Each number is 500 + 40 x the weight over its row's rms, rounded and kept within 0 to 999. Layers, rows and columns count from 0. Numbers have three digits each. The size before them is the row's rms in percent of the matrix's.

# layer 6 MLP down, 768x4608, rms 0.0256, rows 0-96, columns 1008-1151
099:522504462478448526486545514489524505551500531477505425463589437442505457470445497440431464500469521490450509456558454460478476491516486450412537488482544589451487532526491568522462559504462459401470564487485550457491519484579530526535486591507499436511521452517462501517567457493508466470588488522487547473473524577526533492508541511462509557436575421453485448565527437555538534499501462485530479510488509456498422483510530532483571
100:478493508485499556542572577506509548456559521509496502504495569467464454536531497525554560491466595516448428531553593531466462525469503620517516484524535430429495528498476534495542510532500508550497488456386499506514533473488523466505455535497439494428380527530471496427482516411471502455555463522512550469542475462490498527505561475558499486538486533508484512492423495512522578514542521505522512541473532429529477493488606470512443
101:511625442521515479499533460478479477577495471557488532520477464519510500500447543524450447448500493503552530568460583527525530456516505547488482489482546431511498519518432468504483464483494500623535435517484510526457528449463494421473489474458486513509431415571475508532450530521478486486538512520571445477457522450459521433490538525595532504513492528529504537503412499524512522492464540506484501457475525542536474503516520533488514
099:507469539512500545551491511528555538452452504524507444465488502479516444527484511448445576514471484472528488468512541457475474471471476573533506493520518488498527508478523484635571446528518552458502483538469505536511484448534558513534554507481457518505548462476552430523488474477485455465532432453449570473491535526428536506512503521484433486509521480483477537507458479549502559540560487491489533534437480581599459548490476442435542
098:491459569566469460514534447505498542585494549455495513506464511449471481531511512551499568508419462467471534499501529505523501440494491548486516513540476465476464503512451503572505588546451471454499487523515498492497513468513537580497482484511466540542472458510432396513461450432532468473514498473498561505485487545511486491520485501561595514526512436498491555503515509465515460500454496480433489584489509480447454492489487544470507
098:461593490493535495507518496490475546497509478463508536499503527517393554493530485505550546505586480537435509502440543503568533491543524434523508479461495479584446475485565517481528539508418481591582540458516481456511546553501506432482540519518436448520510474528484471506493536545635459537507525517464487491464514463534474507476419553471506494569471482449549496507534499526396489494482575536597536480469513544487549501425512505529449
098:510520495538534527462465491442488438467529489518494482529469584476533525578550496510564508463487525496484533512446447502504491477578497538470531442532402456547529456546468530478418566529488521435493569604508482497549515483526409523562483540430535464474511503483532485514531522526512489506454457524492519490562553485529461547481489506505498529493578447531494511513503456478516512555500552520546485515494422485434539430465475532535475
098:555536475442450507498488457485542510488518525530501525455519472481505503518453479545537527510477494469438463445473529518493529556468567488517500436523561510507492512504560470511466456404483454486521501471510463469539583438522525548525488497511548525464408450524546488565516417417565512475525447539474521543510533559448512483555485491537586562560465449538499616482511452497526446487469565496486440467527465559484448572548384475609420
098:468528507470524535566516481534600486455428448492474526405467511497519551535529444518473477441466484512467485491539450543511536511511503549483470475408505442549557477461487446546519440451501504556510554502487436562562486469549516451524539581437571493503481534517518479413606449468525470488524494475513534425463465463497502484524513535561411531499532547586508508518509512555474513553530540593490570459549482630566508577478522526456553
099:547449491436552565462537474522534516587532479565451552540443427468464560575476534543513497535520511524464530493556475585525499512561563445526449446506512496515516522471537507516529498515562509488494469520568453581455532480493471533503468534474488435489523434501505568509497494467493552528553555492522459471425540467506427558541511397439543557470490493586554545498559513541519483462507481574510487584484507462505513455489531500470597
098:484463491413479532541518448475494459508422493424485550449495532505466530508531547544549490478503467485548491521488458543436429547437485490530538497504501524543547499475552526438455568511546530515571466559515502543476527514538494491531563486424469574499541461528512523539496479552462502526480579476510445519529539493424501510561520560554531460538456537538372512455576481487516472546536583554475529469490484549492514531532460527457491
100:520486588518511530533468439547574454416583435536505514526462478554513477551558516520522538539514519519388440546447457581519526542503575507485423525449500550557521581519574526468485469447524509477430425503454479488495489590469526493493502552485488522481528423464516528492595553481518536477502453579472552503512534538460438507451611548491479446530515519532473469463514533449455455554477557516440515486392486516481571586467450437555506
099:518551494481497579425534580504506488521581556446434507498539495484483523530445474477533498430462497576546509514535443544459462512497500467506457465506555462481394531474434575502485496494545447519453503467439470509490506545469469444456465490559441540504518582508450508499509502515523512446512476598516522511513542432468542537573433469475526489505519480500414493548423510505491510536536511552515560502430494481530469479478463528460515
102:473455484548483519508458490533572522514511518528469501369490504479526477588508430510481564533527465497480486431469512472525507444477485583522578482564527510494551514518488481506506551458483503547411486519492474533436483513549465476535481450514460518480472546487515482521526568481452459498474404498429537506465485498572505467432465504496511494548517483512524411455582464515486458456539459514494468589452476507612518500509494571488519
098:469466503455438503460432465494481487471507474456476463565501559528546506550456530411536446476536491475474513470540491484544478445519480468482484515560461515519466487410513486504507436497479485481462530528495504564485548551489447551478486543482536520443529545539437532531442491517566395505535455455484522463504472479451525548538475432469478511451491486534631510573527478498423492472508492594525523480526519542546485529516437542472469
099:578544560502499491532498522513522519551443509481563578471530483454481614500528506546552462531448477585442458504537471489511442504532531499572532520518564500555455509496421550431496543485551456542562537478506501521471518493478529488491503514527522499425470498482538556482514447445597459496535495464461485473452495477462534513502556548501497518505454550523474521452517412534491416579518453521481489463499500545519565538492541516494522
101:490476468583535504493508527537533508518454536483475476512473527548495525529494498481460537470538476537475519469441486415521496489518558531513441480506508389578555525390515516553522497471465514522479519522442411443494499495468471533513471530511487486523543499434520518479540494439523466462564473517480440408461517463433490504487581519512545468415487478497462603509580514454519453567469456466463527448494434583503536487512486496473529
101:540483515423460504448456508503521565516500512497405470482515523539569567492470533524477522479432546488429507565487539522512506612489503441528537471417457464525479521496536509522522486474527449515463512501444554501516521581488523505523528542543501508473457521482514528579447484500580576511542508566422491432493555515502473474527501535480534507513507490501477546450528528534475503476460518565471543501433486586522578528473464587409495
098:526468538515529493574499506488522545465520513533519529543473512417402438495466528566518505511519485511474526521423482516548576545466520478536456498482494618467518485504449568568521455502465469487464503484473493524445487489491496507516523480529498499519457480516477522594509460471476481520485441529515465488474530524492532517516526503544520517547461472509510482422514589474531483551400495476571520517507458405473529466515474405444543
098:507502520473569544415501475407520464541491522500495512469556437459509497516491505480485532517499527435534495495523521440492492538469576463532484413535525492464543492528472518517507467553487520534527546504471508463531467602539409567535484549507501506540441490444481401475447547513469595497483511572489423534506499497531560498490493473531508466531498494468505440461453538512485473523529504426479430462542533498535420483544479531496505
099:546457517500500513457483573448574467533554459537511480486502485459505451514491483536489499516460467468418603483491473538477518544488498562524605531438492448355459441496540565534525516444458465477470515500490507525524479461479479542508499467530485461467525530481454594480552511455507440512539465500488495483592480477512505516442573525468426561469511495507530478543452494560441500479480429482545498520475529495462505537475478443435551
094:516486488489515442552510501459586514530485515539432480452513546447550576538553524510519482557497472548478487581440463458510445501579520537512513398553499440490459522502491473462460496525474505579495539512489488468544518488498418510510443485433505455530466486484440437506523541505446485458499502398452463517478517452524506493447489522463494454493514500522491520565567534473474487501466427529450466504526527438487456422563516540498576
097:485519565543512446471434544446447505490530484517503533541502554518542471472525523466492564534513535515451549522591456476526521510489455524491509508509517509521546517505515560523493507455492524485501510475444482463534565471578476549485531482607511503514450516532493493488412522454459533504501474486583492539471546515515462533598484505447518579530479507519544487516538511484461498495490519488533527504475528526461507432465511484502456
099:505596447499475526506501481443580564566477467533491521561530560527536464449472432494511498551510526473578463484515554462459429500400520550488434477490472505416478486538490526539458479463477516422560498471487479500523489475435496484475528518528527421531540537529522576454437485546541569465447499483524507519522522526452405490517535547519503489536545514445530443445500537571569506505525499518620456534499512469511502446503526438520464
093:506419506461441546440517511466534520491594503514414444464471510509520542470458509547481509498458476578546491529450517529455377467515449607467527506483468424446509465521518498503443496526506549445508564501511483503483519451543468471463503521509496529492511541517454471457490538552463519486561550455466552537516503483505561525505506437496493493451481478473510466573510520453477515425449460535564489511484475508532472474463483513479458
102:492501554507576571477483457527486408499479569505478540482513511511510470482456539569459523501470563530545488470503516517472490561500458477459576490520501490486438467511550470565514499495517479509489456494428492448441526510439559461495499534523458468506425522467518476479540514523509547477473527465532498486502464535484491501458524520541531490444411456495511598526517529470494511564495499497499482577506421450462527524487487436497522
101:504512501487530453554483518459489459507468481482504466564511529500536545523495456465435428497504490474554460537444484508471454473418438512499514502511499508484538437423495529418488443471580458511454486404452518402423483461506502462516488453493487474549529526424528472466498559488557502413524533409519438486533403420472522494478530469528481548505452537543439544415523514521531526509469466467493441464491573489524515467445504418461562
098:507496544495544444459471513551540541445553530428456451568550506442501546492469522476454563469426464518513554547564502545578598491474388549481563460515524493495454508564504500519527470449500538557539550444523477489550460420484561468527483461475497496559529594537547490493480539490495515563475501460492527459496466479556469527505543463524499597425513462489575486527456424551468481530505553504494492414527607564481494423471529467478471
101:516480515480467495499537497483518600491435545539567521470480510468533446539446531532481474531530479487398477468443522454577552497476503527519498514434519557473468443430440584523519465430488419542465488497569528477440464464501514535520533423577505434466558574473540464525485535493528532469447540502484447516496476528506514527449507475459502519521461507545530468499575542467467450499497542420512474542473487426401491447450508491492577
102:539529498508527514503497528512434512517464493538519451528516520507459516404600452585518506495510529534465503466554527512510474505498500532558457498505469478465499481506503550559464485471496481487537452488530524429508500455549508424556505537497497456489559461534486460417498481528467542492509488496503532534480472513528497561511534457517485483505460483605511552526437459472458523547491551486444503533513526489453514488475520539573498
102:564541464472473520474455404526568468526493510482497521470506490498453548528499484507505403480544499519455540504468527506536535499585516454563483483540491509519546464432419452519493513436510463479568463544475481476479528579527503488433527448436523482489449483498503552550521518496527455521582559547536537470432510507448486514508585426441439506426569517462449464539490609521480434554469503488484455484508532470505487550536481511446453
100:579523507480446517505492480503509490462451470481565522599543491606432492507523487480453574526450457483509440574494460573430544529569548457564464512480467496450567468480434507507463514473485510467481499495439416476459568529505525491525521491432541500463525570496535452462492461502583491541534465482542509432542499477496499569501509459517511435542511494465504553504489519489538432489534595530463527466540519528537498405487530523468507
100:527528486473466475485482438557526503506562526483448511594542544497478529490505429537533492378476517543589566454570403474478422451510482475490491509485517543413543552526494573418592495493496521515528497518486599448525447509520522437473464543452485532413507486494508418472553479514480533517496468536486532493513488484382475482559500426514512492511449508425507461511481522493487451453454497497520549538503545493557473455540478532498439
099:482472449547485568517567580501456485522525447493503511478531471508498570481490516447478498434491488533480528530454494546502476512467461505511510470508500499527544550462576441466485562537478486489541550454544531479496544555507581496539582454443452506471560511574491505443467498570474504511536514503441487461553515489558476589468480548549521470513530518527515415516406454431492498456520439484493488474516466491446466461492513483470463
102:564484501536457557458491536503526505538481481499439486444495563441491517538538545498488429506493532485434519470517521484468502521479505491515446500535545470450460518525485489524477498446417527469449428481512537509491455515470507562465483447514394530490482541490579542489518537492468456475483447524556549525511503489543475492480494518499462544523459468445486481518477482550519463533465503512459549429520459535471553492541526544453511
101:480424517512458439520492509469495554532410489438495475506524500471502474500563491455458560510552488514527550519429518552586468507419468491512523519451496498547460556515434517458503511510488509502572478491467537470518466490479524514477440464564481492481436517575475505506459489465472464507505525462540499474558475491525488564444520466513504469459549521543490474544451490450472488538562404497494532512508475538509537494521475473533445
097:534526473496554532474495529467570438487539474464478521515466489503516485544458490517512434525468434563548487479474516522422492485543471560465574543494519427505503476500486440505458421594549492451553472501512552479482542509530519521542510423411531580508476564548459543519502450513585474544458478497526486481501576528484533498537495459515540481420488453557501461553376422514460466468506486487494437502559481497497554484475571496538534
099:517516480509555549494455509470487492573506515448508484529552556541387470497523452466551467490493432565500545527485514492505520495529434438482527488514430548438490523448568503544445504500443564444472510529509474551514503549457461559457512531431495539541501544483554567452511451532500502433472531481461493499484484502574477497526512489424518477535478421429454488558521494493538425490444458567446507524510487517501564495502529513465430
100:556417490504447502511500443483453479512527519433449541468489484471547449514507456417425521574507523458530437478513478481497489565504449515482539458474474455405502504480458455485535484449467516456528509488451486513515502425462516551481535489546448442534546472507515510526542495427487460475411462474566504533534510502563433509536500474553539486464555528482495487491516493539562470559540465449558565530497547496492540547503459460480497
100:496450474437502517446549543492569450530467487519516521475511553436528501482485467508461554464518475601495452549542462490461540508438460397491438503416517436496552463524465510462479577455507511434474496474522482512534521526478519547513456505511523561539489439507464504497392487488447569502550545503536465472487504545508452545517494479487487477512544540471513540447545502538524518513493550521503537557513568551529492507552462476592460
095:497518523511522445511483522494566439403515497490495484532572503517513477490562436556433589505493477427436533585505525541474542463505517503512461458515458567501465501470519479474497448538480444545437518544507499510485536474528515487522532482529525447461477523516518516429489562516442518498525481575484452494588498463561522473517531495518493535456566531526516482487493533501417563455544504526490467456491476486504493561521516493461487
100:534584464479451549513519523524511549562500557557502523482523561468545460492503490490521493477480470500434470488530540491583569483491531494533541468625471497483459513520476465586502436507492525415510470465489608489606464545505524500470567504530463430511451575518506488496492561542482496433513550539484565484473518526541511473533483463492492470589500427460562485477479517537567530464571434526454446502582492510403431446615509580501434
099:493494535533535533465520540501521464515547601549534520497457548562553490480497500485442531465466516480502480507517482487519452575484510535507495533472531444435505511557533453447531528488514479463491504541504498555497507442497464492498509494531551521433468521497449478580479493475486468530507485578434567554504542442475550452508537513491496520543504455468490522446566520635487598453469555475514467507542488464512463495507533470527487
099:534472470546481576511548481503491446511515544390487487508542475461499403530531439488517492501470582510473528495522458513477482462538544522515524539495461455489447454520480458498486464451377453447445498525547457500508505497597485542554531537555459400545487414534447539483503442467448533466471516553503569398498505496538511569506444403533448541535518472493480489581416439482487436490519542515502509501517481369433552482520537426523537
104:513495466469502559527509489460537470509514463563419449505516454491533508510438511516493430502477456532520525481487552566525489571517397490529543527446460477486497496473498516476496449492507492535521499461486459474459508445494494454473513526556488561505523483508502588490433462515540552470487512514548453487552462521470549454509521457542490500492502488479537454599500418513534543457464490462440458522544541604572494486420547512551472
099:508522530496575548510524501496528469432504482547559469487554539433498515554480441565534529490505580560576530451543467518516506544527481471451449502391582516465515577530478496541531419529551448469487496493575430534529538449529598431535552475534473498444542459511518530544541560514515446552493524584525474529493471491469533407563493549584475505502545469465520504475505390486521430551533540534586494496523524519477538500434520476549465
102:481486533537523517406498509574457541517549459485531544528470463546514559484437536526519576505541527557538543463450472481444408509507486477518514534400538481504491537520549515458464548563526479543465494520470459501529536535516558500421466563477499521499565507508498545446519526484482535517547586392494498510521520543463448517454528482458481499557476503492525555530518505451450519498435520452527450490535500573485517458463503464476566
100:566512521506453510508436472517509473456474448526506554464544555437508440548468510526554447573543497549469488484524502507492514482514615486566500477466485530536531487539494461549523503477493479479519465554505490479520530555475544471485541531488457460512511521473502525510531509571512510443512498507511514512407528493592456485529445471475490518542524488445468547590515522485462485516467452477498494476519515574488544546507514500457525
099:509492571533486494492508511512551480510549484515435405554500489501539491528500471488519454507501472543520500421488534567532479469521483530450444537549510504452532498525554482419442535521492461544528494514517511540554520541490551482517509555612492509487454488489468552527511501490490496512528467454536503501491516447581528485456503412467552505553499511453461488477526529545387548511533372565497467523524508509547511429513522532541453
092:431473557468505554491540455492502534448464585472517484486533525474457423471534540471516508531481518484429493468468515520521517477483507497491501465518491508523433501546570453519520547534478447473466566515480467479514502591509530538474446512513461486507465456517528456482476467484371488525557516555488499432509535380468436588458510381490557409568502484447478565545544501428479521476468551568499554458505483482464430460539536493517498
094:451568524557485450555503553497483524472475520536498445485543458475438491446419472454478515556519467453544418484536474450542474524472483514511490492484517488486541464478445521484566504516530527482455426520537504508432436476455430457503502470480517558499454528427436472476534526516564473502415483489615455456473448508525547554483528512493440515497560509520518469524456477502496472548489498490484511463447529440525473526463534449511489
108:521492512449475498495523420492474542452444496527509384555519501462506502528482575500493472537475484537400460550504584525507493539540447512551445442562439483528487501483497441463535455469460485514468485503450477496500579545583438519518569445502522500489492431472488433495523506504545476522528553560494527484440532489514554553451565500500548498485496557594478483408530505531506427529535517543463484535544571519476509542501553546532531
098:460488507492516450443486491429564513434525461541517512465559499495551443503463518502486471547514486521523538485451514508543420498507437493535518523403486459523476494505559399491551451495510471488442518471524511502523470521428492483514476572528467590502533521479550547515407506517525532493495533461521502493496492504475464526476468502523522465489505504469517452493506516581533538467502529514458493498443534512473507437504543486529549
097:494538498481458537565404482527551527463539462458500465480542473474545553478505467521491450478488519577572453514434546466476531494550470490451412522527503569495535534530477529505526445412513453552540473535507452558484570502462524479532545495484477552497521476484506543522461500486420446533476593532559444520490452507504528562506504465516493511523478455472477481502453513511461503535471466516541552567527526394550451505475460509539544
099:558457506520477517491477546540550506535557485426508499463491490522594560486507531555489448464510473433622425480516568411469489455456488478511515529514485442544465538525477483585479461528507548548475495459523470501492542514444537482575518527515404478530460461512519423469535566522515468498537525528467508545503542429481506598518405435488543609491474561539536528575554548508457486465478490460456563445557538525578498525516467524485464
104:490565525541532448506484462546495552545512459461479569480519489516529505505488523508472487528473539457496491607540487531478510560458533452473515448487486547540547445491518513555513481505535590484500479477443500481503532489476548496465522462454500469527467524562463491533525494526459521453596425467533525537473471538543505477528469504477446485499461482519427483487515480549422545510471453524513545457504504535515491476476479530469523
098:551499433545597591483517453465466501538461529500513467514513473538493530436541503514514472458548435546556556498531465529535528456493447480457499529522383493481499488552513530542450443492510472510475499532498485491512488483571489500478461527495445503556501450455522477524545495455439493516534543554484517511458559529552505541509564487547535535508530521464514444443571541544439478468519512503411471519513521493481553481482563473571535
099:572502552505482386469479507511550496504383466499482491535505550504496516485500524489528551474516524432446505597500526467446482486556533509504470519565512530467500435452438532457450509519513470526439461499468473527518501517499517472486495510554518508459566477448532509426490457511447519516557499465516512436518492508465557482475526527503511482492486518469524569412506497512514463502557557513461535552510557485447467385508444487575594
098:519459538538545478525585526483537489566500468558505491560581484497503490526424533467504510509430538479511404519545441521471408551460453492462450495557490446452455476478532531505508567402565508490482511517572458482473442444492486512449555513523529484490576522467410534488511509532553523532517493539509532547497491546519467446517568546477480440532534520492493514468534522564524478491448547405480508553490489539563530507567565489521520
096:487544529407526535501464506447523500532474475513522534459502511508529479535582513458489415491484533533506435496501529572502492532486549523524494466486508601425462496479516504514529502532506496480465517542424443491485499593529505504540522523580421475500408504517473512521524479475423566498500473460469522487496489435497507476479476510480460531555458510446504495583475457520534504429545472561484531502405463530435519552563511484514456
097:484464485504492534541488581509485523502482514532501490510499457553469471494494492425500581508512493506548481525532586482491541467494480530493476513509449535482551467464560534512424520488447454580478505401451482507485490461564496508488533540558474519520495559494510444508495514419451495593507515540522540492460420497482538440447511488549499537519497509525474418540539458524515469459531445414506517550558480587499440524507529491445540
101:466492516552483523496547510539489569544509574533486527552440476546519483468557466539457539495589518483501441540468549556494509465503573552512469568493422467498559503535531506430507452536489471489442446470461485433471506474545511575462521515515495536571444494486535411538529449461474536499537460478438529571475528483473490534548556493499421444480461470424567499441536489412565526493446510505514544541564437529419539554533482514513484
098:452482477450488521526545492492463475476520492490513470525481461553429514492496575540536570505530523474482476515405473485459444533553444523485462481528557512526459530452503476529534447438561517459533500515434493508491500537520482454459490501517519494472569557513540477526508456463570549563567527486509559557513498521418553513501561447463537504496475472520500524546469532443502503501444419476475478481488479547507500549461398507467491
094:512373536482546482489525515501487483569454429470553506482446491518500537532449503513441523519504528519421497477477492491500492532555469460493477485444553450528519491506551435467475575502482447412461486562557522456514479490546459546505470532427547485472574534561462467514509478504571518532480490507488516500425558526493500454495465541507510497456484475480594453469447498507519568474487444468444481531485558535509518522493524486494474
100:477517511575458470493487511547449525493533498497530518538477493488537453575529500497545544477382485527561432469519512489461508453498538534487493492496471542469512485440495533519503484500508465507415503513503442503443445573523483463469558588557463500500488540479449536544470422459522525541547495508525502539550589488483467564471539459444502509560433562467452558479501532467509507517541564430454531421438534438507479482502471466421485
097:449501484494436524477447494459534506477465478492474436481475565473589528444512504456426511573477493487538533526533462521457509444444477512478453478536496505458458484556475503469503492495490575523459529529461474493498497475459536572556485494553501533492505547483526531465419486500411489432480521494523545540519598550515551469491477475431485501581523523461598422480492493526403529398567536542498491447448522578545557480524480544482478
099:504474476549468398490428534524508487517538434564493454506473513513487473490526450542498462475473510452480594595568574480409517491554484493506475551468384474579490468474515526427490494539546480486520471442467461545533486463521507447442534532532489533532519491581502492455408517461508542506464461510579495445492537476573535489505504484520497473515491521461443540538516515493494451513458527453502470553555554621475363536495518557498379
097:522464493514409433482506483636481520470564517465520487510505486504447519476549510537474499517492530513494532456530464504478426555502516449498465468492498495563515574513559487443465498429528527518525482569495554516539542535530460551450485515466499543408537497520529493507491487483519550540510553577511532466519468551385495495471530451511581527539473533459458521528515489577495449524473566447550554530535550575524487502511505481503490
091:521535434511508478501489461553529474440519520495527455507478537493538474494530511551491460490517468478501525453593472513504387502503479485492429543501502515492560522465576478493597504534518529486486481518509489446499461521453479501486514515555489587487529498550506527425484520456535506595489549496510492473529526570563411510476513524507475476504513524543464473500476498535530554490396449495477488534489497478472461459533487489523452
102:492537415464457496469501537467533543543470497519466563535419475525478467436485526476531508572487496498532552527482444489437471527466512498530534519396473498485521540491523486496530519566487506464486462528532537543459434490582434470519518502464446550461576503521440455435499567504538498501574508543433515507569437508430486466493414536474503483554497462507528533440552453482483489475502560538543467572580441466463521519504486398578525
104:454521531472459461523534487497447530609487544503460518483436463533512483455461551440543521545487470511488498464519461496457479548432460490481459479544453534528524513517510523492518571584520531550505424492475471481527502535482543458481550528499504491495514480532427436486523457517465507550523503515522490428560533525478447493476503551458473546492429521433485484525500514527459468516559451497532526544465472485445483506465457481420479
101:514523475437496486543466453519494466472532548469511455453559485436487526521541521544552497558541481460528513459492475461471485494488550461482528414525511471413460477546409506479515510464479500563504433469493488518518481513470549502503499525496469507514467482524539529512518577554570508473400483482471487462563505421589496533532423576510512527429560556502482518529572547504423420501516478552578618443492533536584506489509444601550485
099:489545503490489464530529480504602434488451516490499562543507435476521492504498474511481512497542504523526509548475488514486485443482480611516405471546551479440481466409503440510527466514512474558480474528500520475521505452539500537510495414522490529469615532487520548492485463534472432472526479463530522488518445486526510516431479449515500555499508480512551557502487495493428491518583443544402512530537543534537449480512510486543558
096:540484482486553522558510531500507512500593532516460551531419390494430567514488555503476475475508522494500464489465459466490525436435473501518521501487477451564475550476511521488480485534464560543500529434469554461488539510593500457575472478501429494456504428524531562508548508451498479440489531445465575525530537525460472423490511483491603520442488503495463457489448485509544423565541520591456480523489468471478519517518518453517431
098:466523512575487490471437479486464506510561586455587550497468470488495443461572471459530421536506463532469578444553467466529491475484548577498517451534429437497428516451518457516393461480524514435447596513430418548517567490473551543492524474528479534533527464494502469497469499488415544498510576497475430516429535463493541444503481438502500501496535491446522475482591547501480448544446545495557514536452540569591512441527506483485470
099:479481551520528575445502541549562466521510532532582550478448529511483500514497505573528521558535509506493499504479469512468442490488514430503525460530471569531506578513507458550477540410551527490561483525539469529492460549492575514552441543487469533497495470550425515468532503515515555548514458590565522546488554487576517488513584506479447494536507483497490542480536449525440501480426425476490617519523502518550522499466444536486454
102:498470493485484471508467459569562476517491562484495601472455455515461503521506519539540540425497463617384462529519543486510565483513479513545604459545536477576548529520510560497448579554458557575459465543480558467500538554537539563497462501556474456518568548557519430542584456490542543518544480544486519515490453555466490437501497486534533471514538463558466518510451522412492479505460438521499495477535479503534536533544468500505443
104:452497464490467495504540483521546444517515504458415443498461469450469476436537468522478500446553447466489411513498501479515476500568547557454508503465563483555481520513571515521570398530432475472507494524482487420537528478545487551400492495499481576463456431478545506505483478479501485477450478461542398506473469565499429506478488499502473519429498514443582469469486462473506518512525471531559461471523538488489473513468446535449500
099:510527472467471384444471558502533513406542511479477548472479471543384522514518494494581428496474456470550481451548443509466591458515493512551510553483511522531465496490519504491466493440514509531456507485484498486454462447488549495555458469457476403448453499482525478439434495524577528552468543540536498550494479448505512481532544513548480501529488465558503565492454476538504423490444526451450491417501515574544522528496561544568492
100:480534487536553437487534531457538464496523487513565533474505486484485450561519519555464462458519504532534518463520489501469503511499519478510496449533465509436504463437442476432504458495483500450541475518509494529521510460409468454488481440431497459467512481450466582549510522479534550485529453419486524567472529490504451578576539490581482504446498466541541460545530556510519484497437533576486494505494556454537492513493513555520521
102:523421438481498523555483537537553546551506487509478561495574489588437433501536542505511538480496480508528504522553499449562518469531490529515478427491570447579477486502503479511492498508510492408511549490560544508528522521561460516465472383552468432426466535477488492598463559445462520526548504467494562499460524541473432493537525460456512489501493444554436491472483466425472479487570483503505449458558526411417431541554423420417460
098:523561457477445478443491528485474532450474463535479461456520532618539477475481484473512526530479530471516473515513537462514519445551512504502504494534507512493410557476506482454481505481516500468495495532481528611494572434547507451567432492506506500469448487482474478516448516468484502450549484494453532514512497425515460515473558513553518452502533521562500512457489524495495507461462413515495533530474459459482522480568476521450500
101:565440492478488537502491504452536470541545506439465571559601552486498508445502471483435491523485473444492464468509410508460456530480526492509497498500521569433540492525560517455520581544559526506421501522507535522494485484511453460550445534480507458568560468493505471544492493504543590510558504500455495511457531492523435576535489554462519509529516482532475632531438498476449497567426495537469463542454457548424495509560508498503446
102:529515524512472537494484435567500502546470571432526464532451499504528512442459436511536546498513550483546567481449552522517540537556544557530590550457484444500480455486485478463469461475555549506525427473473510524491470495533533481489500518428410516526486494539532533425559557526461504510548503526488442481582494427528485455494481565525440516566481437483415532504487480457447507523475546482525472456500536392628457476472509494476524
096:477492460524469501483485384544473494518511519505526510516527506475486461484495434534477494410489508424522459520534476562521518500519506477483530513549508524485466490548491522468469525482508471561496536524536502508547454503474457506505446552539475485527485533493566517454492465530398498451466560485495533512562487497507470515460556476434536438495476458510503441527568535414444468444555509467557493502533489539595544497522508518526513
100:546531488550482564495498433431555499495486481494545509431459453462537519430473517492536475426524541470564504511484572476477591509462460483614536509559538473564534437482477541501548533497512474582560574513438551559486537556576573491486554561512412541507492556403463516503474539540512507453487446583441575526467523461566443495463472470592479539485483511568489462501563465493498445444515452468365546558526437463442505527493497488465421
099:448491517564446539476554535536431521530433507500569565474542428594492487455526456532454537491486392492501511508445453495459502553491569426521497487459499481479457537488471452473552438458517437491489498494467464523536506567502481439466488481519496491487467449476517560506447489531493520560453501501459534532593482502526491532512558504518442504477562471485530518466513489503409484474519495467425468621466561523523467459446459541545528
103:518544518433437517521495479522506561463483460585506465548557514537567472508498507509482482450533442581429492480553487461510507564519478574557519556465527413466519588512505503513529472598441492446454561460531497508414541478504502517525518500535518511523534449520495536536515481511572531458509526483512499593467494563485516471501494535547502509485544439464507521498604485536487516495599463482492509543491508532371484389462497476497484
102:507507552497498544466534534490492498493498518498419497537490437413523503489453500519461538499491480481520562470543405554463459444433455410485507515418525420444486469489460543542548596468523583529499533468485417453490531499457560484443420522491470505488457518489388535464524500433523508504506481472512481471518480524550486507528529514388480508462469524492494458535377585553521605634532532536554469506495475545510496497465513452487509
111:473434484516513510513559549477415525559458533493465562468437491537480465443502550424423452509479502534486454530459464443441512424514481435494503472521500502472483536522488494451541499498473462506542563445477480436531515518535534495509542482535489534489580486528463521504520465541539521536489517516534594516594461525511503450490509496522461480495491511455484545442542458474525521524512550540582485520520468635488488531478512484538505
099:502492516442488489428516498526550493396457518506505527489474513513553497426446517424487570515526480481486497537407428500524541454520437430515504509466483597497545481525522561508565519474537539527512508553466481462476523454458485521506439501491488553570505503485479579409550493497489583503484490533523410500549456514508503478482445484402514507474491514474427519498480498483447442552491379473484475463494467507495466556477453430496522
098:456452522532445485478577473510434521501459441517485465499470575492530473510528522512484494454542535441419423563426505483497487525551510560541486505570422515517454520508523446527535447502461522510501519548487487531537456518477485493488487563523538467529551518440509476495461511594498406442494541494501604575493448410484512560456508447528514546546523536556502468549552481525495441447497494407462499503531491526489457501503505546464503
102:480538471542464601472462484517452459535403444472427466555491570581558511504443501463505476463490471452488460518491508485483463552522464503471439560600505484547472528515457456556575527467464510532516536487538491487492502572523543502491461498490462473490456489538486516483486542416522473504469533495527510496471535511477548547404464508519483403550440552491492455544503438475490501442488489520440482430485436423487460475564495524502520
105:493552512516505485541468524492442505561461467556436519500507500450452506513533471547555437514486568577565459513504513493484509511525492447521392590491463499462471536482544491467498518530481546521516412445461436435467505506480420500500501523450417528517457489444505412479496476456471487489513521438534510534434515511458559474485518461467466425474538478523471502456508456468528509502497514506498459546473524489505467521498555560509493
101:521485470496536547521520490516543469560532517551495523529462428607547559528579447484560599419539471618570495551476510629526482505531518528503525458463489454505571536516479477512518543505510447467456533483481547521551499498446505564501446544539483528523463508485498504537505411480458513518535509530492409479494541479456441468458490500485516492553542469530568588501535481482510578473557445469554536596511523547511499447492536518522425
098:505459482519535457469513534482511465418432536491485485423519472402498554517510512453444549486513455571564445475456500465527529480508490449542469540520489456534565542462500472569539495574477520472554533524458492509545536587530472466448485599555531504551553492502429490503487468527573510513543510561483506527411545517529552476558475497493512515522522465511513423563578517457463511498485514469444469507503469439595531511550516462537542
096:485481485470521538554487498497556529483466530560605462405513540430478468508507466499493507397532499520451504461505474485479454569440440460504490481535477466555520550519527471462478527532504532478562518423539539500528439489458498515477497506449601483500533501484575528511493445510547554542487572495392489556472492579477574476473537527541429581433489501542480526481518459468527491531535447398530478566560515478447515501510497440488539